Each number is 128 + 32 x the weight over its row's rms, rounded and kept within 0 to 255. Layers, rows and columns count from 0. Numbers have three digits each. The size before them is the row's rms in percent of the matrix's.

# layer 4 attention query, 192x192, rms 0.102, rows 0-72, columns 0-95
094:075062155163118153121115117130140116199162155162157069133101180166145143189076112136134145144165142087090190088146159189124097141126155165081135131149096171131145142137139139138168191117117098167144152125100120154117156144118114141165106149198168164126098125114139105107130146131131119086
092:103133172119117196131096087174105137115134169121118123134134144107182114112088144144156116109150101101203111122159097124122157174117154121136174119178160087110139171109093115110141103140095146133120078103119169156090173119070128158094131193053162104147161143019109112168065137135108122107
094:125173124111151139122122111175203150117111143150072125097106109145151129081103174160156156107125134135109117149182139089128161128121132007131199150147152099109110126113121090092107125152105156133096147080160161098101164124101112139138188195121140074087129076089127171109136182095123101153
080:113166170122145115163130167179105146066117102077137114170082141114125057156150136170145155177142099161092154150145116112141123135085130091160131128118152128146102123100103044101101129108109162087118229089145065129097128099140108146006144112132094116111131123119176148186140136152111132147
099:108135171104142129088104150152168076073141140115096144148050124115153069126106097137138058084154096065213091109119061080116157141165137132164112117138168074139126183121167145104113061180133138102114098134120177134098141138098102100087136102060148139092119158150136147160127148123107132138
097:140183151108127126133121161105121153112091163134132086108086092107092175134179092126068067111142133106114135076025178104115143088175143091138184099080119139183140111127094090118087056093124167144176119114121159130161130183180107152148162098148105193115141101202132149129174147110163117157
099:178095131143111083110149063119127133150200102143141202103166105123155181051074208127105149110120156165153122156167075158123091094124133132145071166117095163125155131204126197159154192115080127158109141133126032040149121139141125142175097106163123110089114089137056147081148102128164145151
096:192102134190098143141106120151168152153172157169125224170104203136119140155084133117145119115174147139079145078100095091140074146151160164139166148129105174092125189120140173180125139157102135128106150156069154138112168099101153160107134117132118121124140160105109186114099142174161109166
092:130088111140065153147118131069074155123129115136137176179112131118123161138128106143079124144111130128068120114134142122076152151127071174157091126141126114138136115184121206204067156114099120144131150137097074125167152105124131080148140101128062161140135135134104148121117081134151126205
091:143094112125095157110132149086215088127111100101143156152106130128122046146171156138136073133162109095100129094156122099108154184178124111094110173083192105148153112123145156119135138203128124154119191141160133130196181084162077134139172124129171110152091093165163126148142114141115138157
095:076232122163120142177058086228124120099144118110154128129099154106132152144130122137135172128126132102155186153171096092152154136091097091078198140113122122145112141189095097127130134112101107119126096117097100183110117084107151133072175118081130136115116123156139102165119116108085143157
099:157099082059146129146120150116095169182125100110135109076115099116176091131128114129096060115135104170161152078048140136127101110082110139178094150087122140109151077156117097164124144092110121130160130162123176132155112173202199128131046129187130125162172194112147117104103151103102111144
101:076108130147146050154147087130146020090127119117169106113124165209141163169163128128149180106106136166132110163137076175111166164076136146089143099163140097090084134111154109144135105133163118119116181106109135179057126130077125075085107134123102093124115164127114126113077134108128095108
101:128189137096051095154138106135118095113137175073137132097113113153178108178094166150121121113120146111113120140115099165108130167105048112122106115160171039149130134121160158108156105077131115187104113121171131112105108096133110134105109094058145084112114101165087132120154057157140126144
101:150086134129132158150118129139138165121130140137119117180108167128197142106104046126120184087125114108148118111103166089117131134188146074172133066121109168128079102138111159154145115161097195112180136077055174112217090116107116149160144092142134134175119127111105139155130138069143095116
089:160153111087118137153168105069130060149116093137140101109090119143119124095116108089118132140164130153130122143118158078113163155135179135068167086116172176228095057130093173135108101125086122133116165162153121103168106109155140084162174165099116127127114102129170148085152087097130121149
089:193165156153111089077167099078078104197138125122152089134126119079173127117116129149082181155126103131132121109055095101110063128094140133112106162187106148124131074077137095139098093079138095141182148129133123115114118164110177119179121148090104098091123143073146178098119157098128148126
109:107078139194133194147148101088144151200215114148165123156144139135109156123143183116128110123115153114101161139121111081115097083075197183126149140157072115198127191191145165124063145117120176121128139166203090118106162120105114082151173090146083145114044118149173093111133092176196142151
105:133133115137153150142175097129131131193117181125124153139127141166120114150116136092189125132120103133093158101148132138102139101126112118101153107081078121111099185139136119120167114172128126048178115156110151101105106121106106083097172195137142055114148176063127148190128144087125092068
094:124132125159141094129118080124198113106130120159110094124130159176150122136132115156121127148155153133108132053114167165082061155145132113109104126137153116093129109105184073136177152079105082141138116131146139131095144094100124118139183126105159111161110160161156063157084167111046094208
100:106131148139138084104133127185117124121114058098125102152120112118127178149131102174073090148165141100129106151148167093198142154158166060108112088134125148203167152142105126135105134133148156103152109117103145143109167199134117127055126133169124120099174125147105061136153164082137132099
102:196167110153149101161119129174101139167138078148184128095144078098061137058036124148099160113168090108128209130119142162110114103115089137063164146076132143098151123122089145115114176104052114159125147149172127073133171079149151123144117113134138152155113099176117105133124162144151148096
106:117128171112144135176160129146097105208126154138108060105169163105151183107144097112072086101162100103090080139114096099115116132183145139121151176064153113187092131108152170167115047113140152180144118089111145116112153169126118105145187145122145080141098075150112150152119114081087051119
096:146123197087144109144122105091183097121072124107156116174112126150104143115086153111152170131127079163101102156188141111138152171108149115119133105106116103115079123138087091081137180139105100072173124130113161121092136148150087127080106092117086117166115075181217125164136179094151095093
109:077131113158146101153123074125153138101142155126143027075167155143125134181107122124193154126117129087104136191111110093146132153154123115122132076129133140131087105132132148072106152140166137096143156104170130124105156110101132088082120115053111126130115097095168115084059160108110141100
090:100129100147132122151097119099127137133133080130153169136116145046137154106090142119147145125088113115104111162095121079171131113092140124110126116153088158151136115146138109116114106130139137131111151203145157092088115131117133133091096122098149159110088104185147094108123136141162161162
103:153121159135177167147069124142147155115140197120134096124173103162151152110153115073150102156131113140114171084134118121174179156151028101101163120154120134130086159113144069091167105168126090168139160101073152156115181133085080108139086156114146135173118140098169129198131135136096047129
112:131154131133130134134071147119079056123096159065139119119076187142163138102092107153159104095110151168132076142106115137148111128163075157099137125141128102172091138113137107107160104169107136182158152122102149101078107148125119074092160081097161109071086071121176133140177119083172149134
097:101070168132117088104148119102142125142117162115095099087149156186114174143137119168133083179202140096146090155147199139101067138150134161131112122067130129132075165147150150149147162152102098129179127136190132167149194163149085161074140109090075153101116126148106164045126109102133190123
099:051123134121161101147106138133171151040127127174106174170130081105091111133169105142118090090146166148131123145099137093189132173148133124089128166141168165100121182150139137107139140170141130165099162165138123152083143155084162172172073135063174072162148140146132164178135061086111101172
103:135114170184140158106153145160146142157100141105088115113090121181128128145119142112101116138188151103119082062062112125205134094143117218136120117125073141106060135164125120141157119153087159171132095078093126183140153131127137120227118199179133155126118157111119179164143202145124191132
105:098178142134129171142042121097134155153072170130153076122167149088127120142147148153114105187168145130160126103080172070179176137134119106142174141134156117132147168083057138105143150137087111139178079141139196144094092152147108105097108146103148127107157110169212132130119185113114130097
103:179130154152125106166125178164038119126126133097173059184128143162153159099173146133095141093110182122127135182165132151150137128083150155187126079144096135152159124121160188139139139158098144125171145072100157118198119161123176109146106088179111115139128124148092168030190132131130151066
099:092075074130065121133105177147147140166145110123115156128133145164150094178143054125117132153151158106158142183104128102067159202157045141110097157103133081191134122106123126163113104190110104180155099142165144179110102177140072098142166106057100133139127117128154077110118108150070047120
101:139092182169129152093045158129088077155110101159106118102143174158142159130143135119075191091114116171133155129119182128107069133134181127146134171086145112156145035081069143073145124104124102175140117076096125151145147134124167114132112146119165162154154178094101155088149074071118125123
100:102110156154169110160180133141079096194100115132143119148132156079154188121140132124113088126067107084125188133142227132119143134154115124177109090100101157062157097160126108167167134123126133117097105119099167093138107099142186086143092155102135115142127132144163096090148123096202126146
109:136077159150156131107115117163141097080166123094134104099168082109144134134139167140119111161136097137126156150104159078163101124188136123160133170143135111153080128148159117116144115068113119151098126195149135131144110148125122106157118109112105146215172188134128200154085128091135177115
110:148076179142160126095139181164132068110164141134126153079118107230116118204181119098137093158130107181134147078102116116134182113106134130137094114104149146068103157180145138122113106154125113175120148138083095146122188098149152081123138131154104172190090131121102122175116045180118101166
106:113173134113088084136148101155132144187125107090147094123072120152110124138102112062132165130159079090124157097092100126091160131145125146147129167145171177183092171144154143113132163172126135156116101120177090127105166148135122088105142103079189133100103167132125152096142143145106131088
094:108123143119130104088131135153167122124064108081133111138128133100152198108108132148149099135088124149114078118118105134096197123095031148135146142112177148124110192164080157111090116112165170145113090130094071033172142153108143142075123145086121121101163075125109156142128155118095167088
108:071124112086084128110147142139139151149166125121152071141135141095200140123148133148104125116087119115093183165123124060129137135115102133169076140124098126132183101110087172150103105075126196106092143134110134104108151116123165088146125135138156155111126091087102139122155140134168136104
095:161101146105159072127117138141170085108163129140142133087121078166134115092181168108108122125141150108123085069160139170088095090144087135110099176169149130119111154095108155140129181082114104184117128110171126114181139074109074142157174126129133144137104167147099205140129105116119145143
109:085119068182109130219104100174113128165146072110109180158164169081106192140180166181077100117154169090073140158204139137138149102162132112169172157089106104175144189128134136138122113146161105141154097070140080153134119175083103134116175146134095145190067153103144106123165117099144128099
099:108041121118129096114143112132127145098136142146160166137180075138048134124108163126159154121129088142126178166119047129236078111118139117079106180124093096085104167118144163106153109118117215110102148177175087103103151109128126123117148139159072104130128134125158155133121105138154178156
095:125152096082106088108161167137110141103099200126117067113108135171150105129134161146129165103097113096123164158111170127140103113055136121121179106078184125123086110116168216122120176125149204188151184100152095157075096131158123098109169080081119104155111124099218077097151151120135145123
107:122127095099123136147126111099065139166117106138122141111173076164135100095128130094162114154086135163144137078140132145083097122115093169139190134163131131172097149137138104131176145115154110152154102130087189114219131142141160142191115150134131154133115159120121153160127075157152122114
112:189125113129069144090175148068103093121130086161134180127093112148081064147158147065107177125192125138174085072132144158133133140205110131145148148133139084177155110148121110122057127119075091162110078162109105110163116140150072105113153173131074164087129055130108134133089115143119123122
110:149072136101121179137118143122106138142178152131128133143146090075084090170135100124058115095138177152127088110103102117114046117156088103079143158171177110097142188160115116151091181100115097095127122119157141195127122197132102149118128118165199125134157115160077119183162127059131143192
102:124120148151154094098137165139132162139177153119122142156133123103129099139112140123183115090104126126130082143121110102188116103090137083149085157155173142098204132139162112093178152185110133087094127116065103152124118131157150129101081141094068136133114070142129080069123082180129090098
107:150185065157131166075088132118151132139102142133144138151154068111104071145086082136149108128077125109047162148137228108165132132125183124142104148105122195168108106137124139175147065180167118098121048082147140074212169173140158126121117107129126155110106176071127134176158188140170083114
111:174061112114172137064031157162113072051180144150153139133136134132185131167101098131087096136164153127171141116059055130161118116126170095112128127181136107130080151083159132160157089173154117167103137091109170198129138166147062109123143148158137098128167171158130126098076080135154149103
104:170137087129190129157142166156067130171115125070177112146121126109179107138107131092069158080146100189142106175103143141179119138158129180186134146135109106176166105156194149120149102197129199172121220184171148106173089094083144117145122087062118128154156132146081160102159145090094135140
107:122135158078163090106125094112179154059160129130132174090049169130142208093111074163140103126210099097142154125129127130139116111177129065096121171118070152103126150144045155101085143168128177141112167126099159114130125120101149122147182119143097102160092127102102090112123092075180104098
115:167112184073095064128128144063167178193153086092130130150140199085092113130094116144078101112159199149118137110122096128084098129061158098114146100129168173135218134136111093128097071061136179057110130118161136131170075164174185087122110114110149196145110114143220128116165207116078109120
095:119116191116174141137169145130179079116150118155106184156177103115133171133091145164154090099113109114165080174181146098133110069177137118124129071109140114184152115185133071126141172139152135103161122150166177174140182134166119084168104050099135090152170176112135149180125168130152098119
121:126101115069122133151112130150172149123158068110098102106107125133145127132141052118150142164185131148131046067129119147108104088159124135146128134110088148114080143117184052130152147151137100133162169128077132165100126117145138200137132120133183162165124154066107099151100140149127096127
100:095107112133133106070182126098143151121141078144125114200170127148109174073149152116149133169096099109099083172177123097161155109109098137112116147118132106151156117145175109115074141142197137103071123079062086145145126089108128157168155146067129085091082155120119081130084154155205093079
106:102111167172153127099149130134100090148130136178133102090127137154130076128119089151109131127083124155141193092219098199121054146073121112134102097161127107106169155132144127126074141154108128086107105146127137114113122164135125104118179167077190148089070113057131172050142162102099172147
097:118144187109111105120121135160114158099144097100209121091143121140111189146099091131140142145140042115167197148132129112158110114105058192218074108130123064117198169136127125127095125078144134130139115081076169131109121155149091121086187150101101112144117158133147111147107093140134161143
109:107117142136167176109142133125195116108134128156127162063141093120109105151140137115140159170156098104063156099147096149094122137172120088134141122154185132133160111119113172147101147074131118145125132145138105106137053130101124060181087180194143132153141164126178147128129156105133102104
106:120139128193074071153082081168159142129140146097111108090115079128114133126115167103138110104122124124106082094170142194094102169173172124089077076105163123103080113145151169172167102129107158187157144206092097133158145097123174145082106214130134084119138120089112150116169110182128117067
113:160199106162138094116183217108118153119154092100178175117126124166153129125130118149120158174144146144125160158087136110060121122130102085103108125107158122172171113102088170094183109153064132123095089121154142132110161157139127126094091130110125111145114132107195129114182187115062138107
103:132072110068108135126133113161126100111133119133180124106073143182112114110149127144131104152096161113112106155074137169131094163097083094134081130133163088221149152114145159114117129166142146154104189124143155193117152179147137154107053135131141102099119100160146095160162092092074138168
108:126141141100181133154118127152218085131158134151131081163172123054086108116086133104129142136134163152170028089110096148125219119118135134104193113109086128168114142127101144136125142118170123140126123131158081126129183108126109102107133102156107112110079132132085143149103093134180167149
100:127083110102097148101118109109144154204108121170116082164073095127151205116101109118125177058165138106113135144069086132154113115154152100099118169101128087102134163125135123128124156144125165200058116030071179129117128100192124142123170164125158099162100091166148128115143153089143127102
112:116134139117060083114151113116132083102155166158171129141053117094064174130166104107135169156093196103129116128131189104103131133138121099123132107144122100126172180131138069131105126187134137110111160139157167083132106183138148133157151111080141118118109079097124127071183143127125066148
105:131109159091123168144116132171083088156123123077128128115148153187165172107129131112098166177075060085100165179143117146204148133103138083124091129138139156179089072135161188095143113137095118172108134135118120187146098195126149103134092189142096190183132129136125128144166084137108138114
101:109157142105085169171111180129142092148185111130088129104138121086113094127135085127097073166119115167128091111110146103181133097126142162191079102101132124092131160072113178108173122153083145100134102161109127115137138108190082138080121087096113192110160217169133118084139082074066155140
110:086153146129120125087091113097130193104090120066120146155114150111092102145140139167060099149140157088106108116143141136130159101213185155152046174178106122103127166151150134145074122150124142127118137142134097160111161165153125155151137134142162148115161117154106070177189125137179100138
104:064134180102074166077083125127090131118165103134166124124067085069126129123109108121114137131095109125151139165124093094143199176172095158106165142184166134096159118173104099100149133126084147126114125158140148164145068156109163111111105172110143146160157122111148138192109134153138111089
102:190080113179137132136104075160136071144159118176118095133100116176132121125128123136175122111074143178171187136145151034121169100166114128141192118146113090087131132095125136166107094168132058099191131132119098133128216056158109138114170137171163117198152126149158130080158132148113144146
112:135122101137099166145121142166110038148119123158162221088127107147169120143151187126185141116052135127132126071126184152133187096136163096111165090132137174119146082133105080094111120178115105148104136114109091146140091095157127159202108172084162112159118081100126144137142074125107130127
097:154156135150178075148108099119104172122125138139088143122148146158138148161126151156076169127126148115104129065097034106182087117116121209125135158102156118143148066119144122112124092112154212112151065171127144134167138114131130092090053147168154102170161148111130097147122138107105086115
# layer 4 attention key, 192x192, rms 0.113, rows 0-71, columns 0-95
077:140107122117139134155140063174182179143187160087162125122156074098167090101139134089191157105122078142132127144234108143149213142100112088144130100117103132151133153088125123139125077147126164140079117169147126141181180080152130097094147156117165093123052160144110124059125124105193158110
079:130101096207105117095124061156119143135149189140095119174104100191131092110127117146134060168142142145128119143196104140136189134103142083140139145111132082102123150120145114162151116165134127107106124105169097105133200148138122103145114132156133117091099135160106132060137103137161150121
083:131097147095181116120136128079100181078137075182124146133124162149099117136143166081100166116099185132140098178130154168110108169172112136139087184111080067176158152125165189121164107129124143091119184135147158145146141100133093075109165160112133100113107189131101141078137075141166101130
076:114156134092103157145116106151127108019143100145090113170142136126124112158187079109126147118130167160163133162109137135142117141206128147155156084169107085211164119110122151155094138128197130125143163119113160141106144107094138104159130066142154120191135186136125130140105082146118202066
078:109155110158098153142093160114124133144084150127034100125119138136154124124133101127110121096162141139155091148162053078082132145123176093152103099159190092070145149139129122119136137100175092136156149127115110083144124137105128097185123144144132168100132148093112065140140061202064175121
083:116080106134095128186094148120079068150098132173111171104119052188083179149123131081129123126131151116085097127081114130131175110175189159194131146109094127191096151147119087170101165141153161089147199163125171134097090085115097129146158126140169144105125094151109146174116143136110104105
089:119116137126114130125107146118121140091110150095134122116107174105126120092114128103099137132174087089114152111133091126118131166193149103201139165145086147093177164131162082073088129117158136088165098170108145090106154111150108137141135123169148123160139167128057092096177086096120117109
079:118097107083139031123097196198108139146090139101177161138128156076112128110101133159150087124115108147147160078122161175198151118197099082139087130089127071123184087056146130142149104106068167121158136141118092156134126090119129191138111198138161146046108110110122137066161131094119169112
081:162089141142101131130150160109178083108069106176139108140120173128158127140134117062134140113123106123126113097104176142139101145135128083126180083112124132179123140101112108082121112227085138116120165132132119144227139124093125062182124126115111140165078130137097148107076087085117099122
076:139144119181112153145134130102131122151156155180096068172113137132149146181081123112166120111114146203108123203108116152141134159083131148052204092154163122156128106144121164130075073128142130094172080104133090118084095148118136142091147078140114107198151145150115118058111143092124096150
078:067108145073090152124143105161117100138101072127041080158104123121150168183103149118128139140156123113107135087123109146096143168160192059096084080163130117086129127091118144112084126147119120080107108114112088097142113145063123110153060130076118124143153166101161128104090110129119114068
087:123110105159117095115170117144142134145081180096133166179153161198105121117108102096147125158158072198134110117182072120103066134064124102141087185142069166118114103071072118123130108110149138150150071100167084108088125098113089150097142141074175130095111066147134160122113109136078148093
078:113133092102111190037209088162170134133113116083119080148101158124127086126103093169161109141130096139143141117093109116077175140086112141125102045095197149137110121147116114094130070141149098192038073138139139137111144139131079165103093131124120122100144150129187086129075153154105098101
097:113097071104136098150135153072098168140106102214104091182109135115142140129169139125092115144145103127109126147127093121059133086195181136149198126127063099161147117156090154103063092165137107114098151136153151127142173119141153082113136099159160111136179145120124086145145147124097143113
092:102125144032124133147167150108104108178098186112140138129107109163075131123107138099127127131132090150127143112170109155143155179130075181148129072086082117159154148155155122154086170156068127110141149115152107142104108116129061149112105081052116111132145154117078169181122061170132098091
089:145075052160149129099121074088194137162139129121118112103136146152110183026121163097127103132121135126069167150113132189119100161128167127194118101127057145158140099094133117137106115125126150082146142079229109138127187134097108163128189131108163072141096098150097145148094083094161086104
100:145143119069151151042179126123118081144023137095136174135135183123055130087120102110132150110100085118113095107218140144168151126158086117156091133113085166092186125177117106121117126146093122147088107151101117162096128151146158115123178158089135119147115112145128131143134122101114089099
083:090140136136088170180155153112150095093111152104151154128149117104135075140081144123148097112102063129109089144113135136207136056187147102104107061108093083127152151089148104128114102076102121093172139092160117138184135093111154099100145081119132116119175077096120110124078097111145141150
093:077124150107140117147114133120056138093124077161104159125124113141103152141113105145167087127118157137120074162107109117180154140146158109077128179111181124132179159129221091093092152098190163159161120160140121140095101196085128119160102147127147119107142147136159139129071105116186160141
088:178111078119120123119131104175128166122123135120176075131071114152160073152100134155165157163151137172114127151083166088098130130140182115126150190075140154162134119117135129089179077119095096123124137117165147110115163118126129121126098105110110158149149109129113171093148160136117186128
101:195137114113168146173138138096147108149131116147131153181118138134121034132140117098126144149080140108135127070111138118166178191133159115130175123111112105099171166087146107147090171117169109110093167164126060097172156107127109084163141092118130158204097098097121175132181111160194077143
094:169178120085147129091209164111190170146122090132162153110154136142089172170128140116061144103145158115097114111188182118122118118191102094179127101141164154071183123117153103139124134148114232172188192144137150148115111158168157104146174146096131129137140115113101131126174122148098173099
099:162127113158120135142097146109077122171139141163118108128123115206089097096139122089126088170144106135118122207112094169057136119101103119152098117105101094133121079141137131118152088146145108098133177096122183200118115154107148123131158174110149095146128151100145165150137164123069132129
096:183149119098065159170133160129127144137161144079122104110151106103146127165123127143161115109088120119129161139168135130124167115132139069133114140153171200071063153134112097103151110132147173099135095109041111149093083172134138163153048148146086167153066120120111114104110106169122080104
096:117131083091162109134075118123141157158147165129132132132169098161140117122106217121013121172155153085099192181170107105043139152138119109159117175106168128156114153158109134139151091187060161085089151146176142128144105119145115110127124139157104086166137111135065129112119091152138119127
099:215109170133133124144084130125185115129121158147123125147135125063167106162155157110167135124090152129121113163105167150194129148144160035133160142106121156119118163083115097138120199119079158094142149104106109167153149105136148105180117172106107124154157164123076156100150153123159067130
098:061132108121112144132134141144118068150177145098099129145131100156089160127104139173139087137159139167138054162088119115155144133163254097146083144101121138144188178133135196161087110190104119126076113167116125142057120082157146118168143096175121167089175095099176110172086214107079160126
092:181141165119065127103205076140121109138145100231084108108105161086136207143179130092143181165118176189155150083098109097154155067171121151152141147117155137064147119135137134118084065128148142174143100097152176167180160109130119101171126179140104106112184149125110143159138144203144139143
109:095123151180079121128108128153117133212153108162117110120106113134081148161136138162212131193078113155182104160072118142088135089106056115160127141126158161107123134146109083136127112116138117142130086100170138127087115141083153157116081153067132169157153098109122118081099207108038153088
087:101150085083173118100140209150159127123147169061134121141131208186101159105121170127177112133072128136132138173130167123087184085089155122149146133132122127138145129143169143136157110114116122153082143127104142144124104135153081141124164106129156177076110091094134142216139109156153164124
101:153172165168135108161149138209113189146166098112036133131164120186111077127118060159171082086147116156107170118142137176148163210175144158125101139091118101103156104145091098147099112110104045117111123162043147147142099164132112128192114113093130136159180141129158187126130111135118146172
087:212028072165146117114133135119170103037147217119167136140133114183143139138127155113131171133157069092103087156116089167156185110131160102146157095113132136104108108050123123109117104109089107144119176105133110086134157126124106139125117100113055134171131095075140176177142107128179151165
097:112110098164172150105104107069185136125148122174145078168180109099107134186145105038108143118119073126150159128143073149176183127101129112088171127107145111125158141128150146119086145133168119149137108155187141135146112180110126096115101114147146079184121150160151080111119106129172072197
101:072127127076151128140154093187117123096132094142132108120163119144104131175172153148128066148184172132136133189133112166117095110129093122106169092144154121191106100117120100149105106133173143125104188079184133076109157128095132122116176084050116146145180099074107140146099142179109132112
091:135142174088181152167137100191160142156074119139171149124109144078087157100119160064132101097141151100164129126176147104105119146090149143178118175046081108154133129095138099146165142117137090099105123160114127150110114117135091111142127166077185130065131161148153143144101159046140081116
100:163096103115142121127109169112113091126077229108140075106154147103159141144129168095128138228100124131102145177147115119068145148071137128113085112111136091131126137110118147158148114132079105120148161159158109165074126111135155145110103078148150150073198142162097119131151106168116152098
105:103133149108180152096103116121136138149140134127116121100182120109114127144112075183128149192147105147118149172126082127138199133060139146112130105117107150089179108191138160163121107080142091168128074092086110132139066108104127163104128177149107075145141117083122149157088157167095131142
100:210124101119094127070130105094094141160155124126094090151137105071155112130063194170152121117082098113087157173108129089107081126160149114125138167057075146183123125091100182136136140094166143174182099144159104075066130143061168130079153111093145136110120125140166147110111140151089144105
087:132074164155102146152144067094150134141136153087138117129175181111143068110159164181152164161172166105094149172090144150162130183114178110128068100105098185145075163162158126144162063135110127088170122156100132135138156114172160139159100118134135096121095132175150169102126116138151102130
106:078136183139177102071119150142091127111091170147102134132089147130130099109171181082114145128108130124120107145174167129133138151124054127062098063120134090081132162118150180139114044188113159109151148163073151154141131136133083048126084085100123125118145155109147124128129127112065168123
092:125099151087159158128107150118099088107138092110138081179085121162145167123091102111087115127151155142089144098131088137111148172131152160154116120148137142137118119069159144160125098085159127107183160090088087149085165124110169176132137148125111127105083098113088121159063160143114106153
112:091182180145102094126162089122132132134101070103086146107120144110105163179089099130177138141119176153155083149176116115153049133088111102102110093154104130137149115170141082126107171152159139092135111181134151137086146169143154193174153130115137148122154134074164101150139173068081147159
103:164145169104142170155130121125102174081182090099086040105152141126148124184119134112159096115058102115152154159118154141118181112143145112123165074050176153136082152179123136112108132153171110175136140159103141105206061070131086160048111169155089141176155100170140153123046157090197117140
104:072215137168147075129142176138115122168135146106164138113164135186104167131094136149117149164101112136097125087134140116091180120104065168195169125148139118124087155147111105151146114158114162114137055118170124147122126131120149116155182148114103127143155149098102139174125129180064125158
088:075109172180122172160143209152133096197134132101150182097165125167099105106144168108141128078144158098130112126148106120153071113120095165174051138113089157074093109130127135160140131117154151048172204104100162133096088104055115125108128152124103121179142188096154090100101123130132174105
111:059101157126144062099132142176160116057147067146117186138037146094110177148170107181127099106119163093120102135103096182167068131136124074051125166163139124114149128164155149140114137115086137085156163143156135132121160123124089148107169091110106206149103129107102141135134143131114156179
114:062131157112101116074145118117069155101142125150087100144149099148094150115169149166155107123137163145169142102135146089160065162124120133133139093128126130175163130248081117086167131221136106090141094130119164086158135131068128082132076129121088169127081141122185158140123161142106097148
096:153115147153142160115081146047105092161127115167151133139109134178191131140131083162136123181192126148169133112108118158110111084059159156096134090133126114060110193163141159083143143175130123177171065181141145144136199127113072107149188120195152090123126182087111087112149120070086142110
100:067130101111132080125090110079110081136098156150109074078088079149105193107175146124075143145144070111096136104148133183078095170137125090130140136127109176083132158116111160087115108155068138086139134133095103139166134129140161081156132137128167115158074127137179139136126126097099080127
103:109130128178165101107129120125079027166095127124129161120156144124159112151123189139165097159104188128122068134102130150149138186145115138123030144094117182153134139097156145141137103113097149130088178135125153136140151197182104120196198141109162120108085138117154157143199115147140200181
091:155100056113142152138064206202126113143042127123160129153153169112118127111154101113107143144123155107117151134133059094098186128063123136107106179127149103167121097075132153139041154065143120167117087131154106102071063144087145149113103115126120097098088112120162171158169176168131110139
108:146083093062150195084121186084149095151083158095164163172070186175092154104081116132106178128114099088094161157160128068158111105134119128172168155119109086132120133094101131130153090086132140148164169131086102125124108123157102138115136075127137145060129124178119160172138113164125156077
101:169119110086099118110118165113112161052098122076132137151154156182100120077130120149141206140162143121137198185131153143085142127146187101104162069120132137124121180114138154166191137126121061079154073108117128121125145127143099143127160130152194137101153059141175119084114090122126139104
099:063144154119114186127143145058150126164164125123207123087101087116157147109139150125118110152130125221148094092164109116078162133091112183117111167151119135086143135152158146126135197147127054167155115111115113168108121132126125159137110102048170128082144192118093176072125065090130120172
130:082197185146137127102119122157125157145169081141140168118148126162131063142135068141139106136153161144138065103104103139181080135161094132066129149122132132122137077213151124111180129154145116104143118132134157170104142116135091142099127159085085074151143138037144173145095175094124104163
105:157091124133160200155095127089117118131149183101166108142097153089144055127110195103140118112111151118083152151156107136106138148169184080100150073165103124135111087021130106188124112154139147078179133111105116122155142110144198099158098165143183078160121104155102154083144111145219161091
100:085161072069101154161096127103150128173114110114183101137088135109149096108167157148158190130096165103099155131059078108095173135149143143125093138124108175127169076099118147111112147137143106074165118146182105100095133019182157153174152106108182142186141125103115111104149110145099156177
106:117199145160082126077127080174059153063123130097180148069132097114086105102132129124124126087103105146142057128095155153140161171114125145158140144129118078131151128179136100111139104165090077211143113061121161136176091111136091110160114156168116112141149116169169101103109108107078147121
094:166116123153127134150118072144145139111138161106174110148133102099106083101135159109089152134116094142131157073132092099133075127135146087100116132142167129129081131144114114134173137122042144118157086116125121075121141176174076090165080116090131125040092109141145168152109219049101181136
101:111128139179098102138154135083153118136172158127153104153125152152124145154141111129138124200144157098109119155113139088162122112113134084055176169195078177135114109155152155124087128079089076153086077143143112135103156075169092167129144077064142044104086135078135116080124068135168114117
105:121083081074132091147101153102109099118083126106091108102128162105125127145144098130102109159134168126115109064149172139171194127145173103148052088090135155192155076185103163133137186101161176150117157092104118110170139099122159150136122131141169133101188111126101103150151052086134074114
091:123109195141120134121129135179059138138125130136153136139157102147099126090142105104144132085105161132082119158104135188152089172175193126111167092092172147120168126134097084160089083049167131082080119110117083083107166051090141096157158122124172113149126142074055110218092146080125128095
098:100134144138052085100144197139097112174106101140185185086060081087127123144110149133136159133134140170168088121167180098148044103111169109123107086164127061198092135166160092064124144161152223077111101064139137157083133168090126146079145156160120167125085063164182112085121131160113197128
094:120165148152071136141137084118172130163142098135081100158125147103076125136173149169098161094109136132130145143188141096095126150158080092098099133133115111098098150200139125104131163088167141061123162203145168093132146147155122134169135055170066078156140096132110124114106115120177158121
110:088160119095089132112102148123115075089106146109118131123090081130113105156100090111086104161126140103163129156140140133071093112183126153165141113165125148208168102141147115107125160096088157105148046105098217131134090082118143091090119100122109153034176167130114087071137150091084125132
094:153193113118147155141124074198133137115167128141172111177154184096090086113107168127120130113084140126108147113106129115129068180094136133165122128120146116121123075156194170077125099089113096128124094193107095149180121137112125173106079146195129115134185126136114129136116081133037129086
094:099120134136125169115129076160096158110176135057151181109089134115102146142080158175160103114126110150185119115138120113091098096115149139114143162112091127176104102096129100127120036109146192145118148121154093139106149126125102141122114162094139086118084109131151111075127141156139121101
101:179119108147138111144211110050143091190111150060121108117103113093136201074126163112142197110051127100157102108096168137179163117114110135154123144130169087095166105075159150146131072077103138158114148102172135128113117146154165107105158142130146113124140126153098098102142101126154128102
101:116114121074117192151129182140057128126096152095082167120125204084159137096091087132112088140115123164159109191086184114056105105107125176097128120118141147160108076134151150179138070125111125171112158123136139124123120094161135111160164119134088136125118124072129138150108120058146138155
103:109157116077168182156126111149154169143120095120099144110101132146124173074152129108131129081137121129118142148104134127070183124117071052115123119170102139097177132133140101157156122184168159147119106138107138065153191085119168130171178120106135105105112125112144108142136092083099119156
094:146167124113115129074103165124118041089080185111122126171151178160091168088162125137117085173084149077122108091112138148163092111100122142119072102100122139091166138153197084127118098076171139146079120156136167145103137130152126143161150164071084140187175128195165117142104157139170078148
098:164143128153142165099147062161098132168139079130126115072092104099111145132051127170126129142148200115050162129108134085117091147140167058138123089152151069186092034112113142124097112158120123160125120168179081133154086125144106095189110074127124085153106147134174108135135113162132086147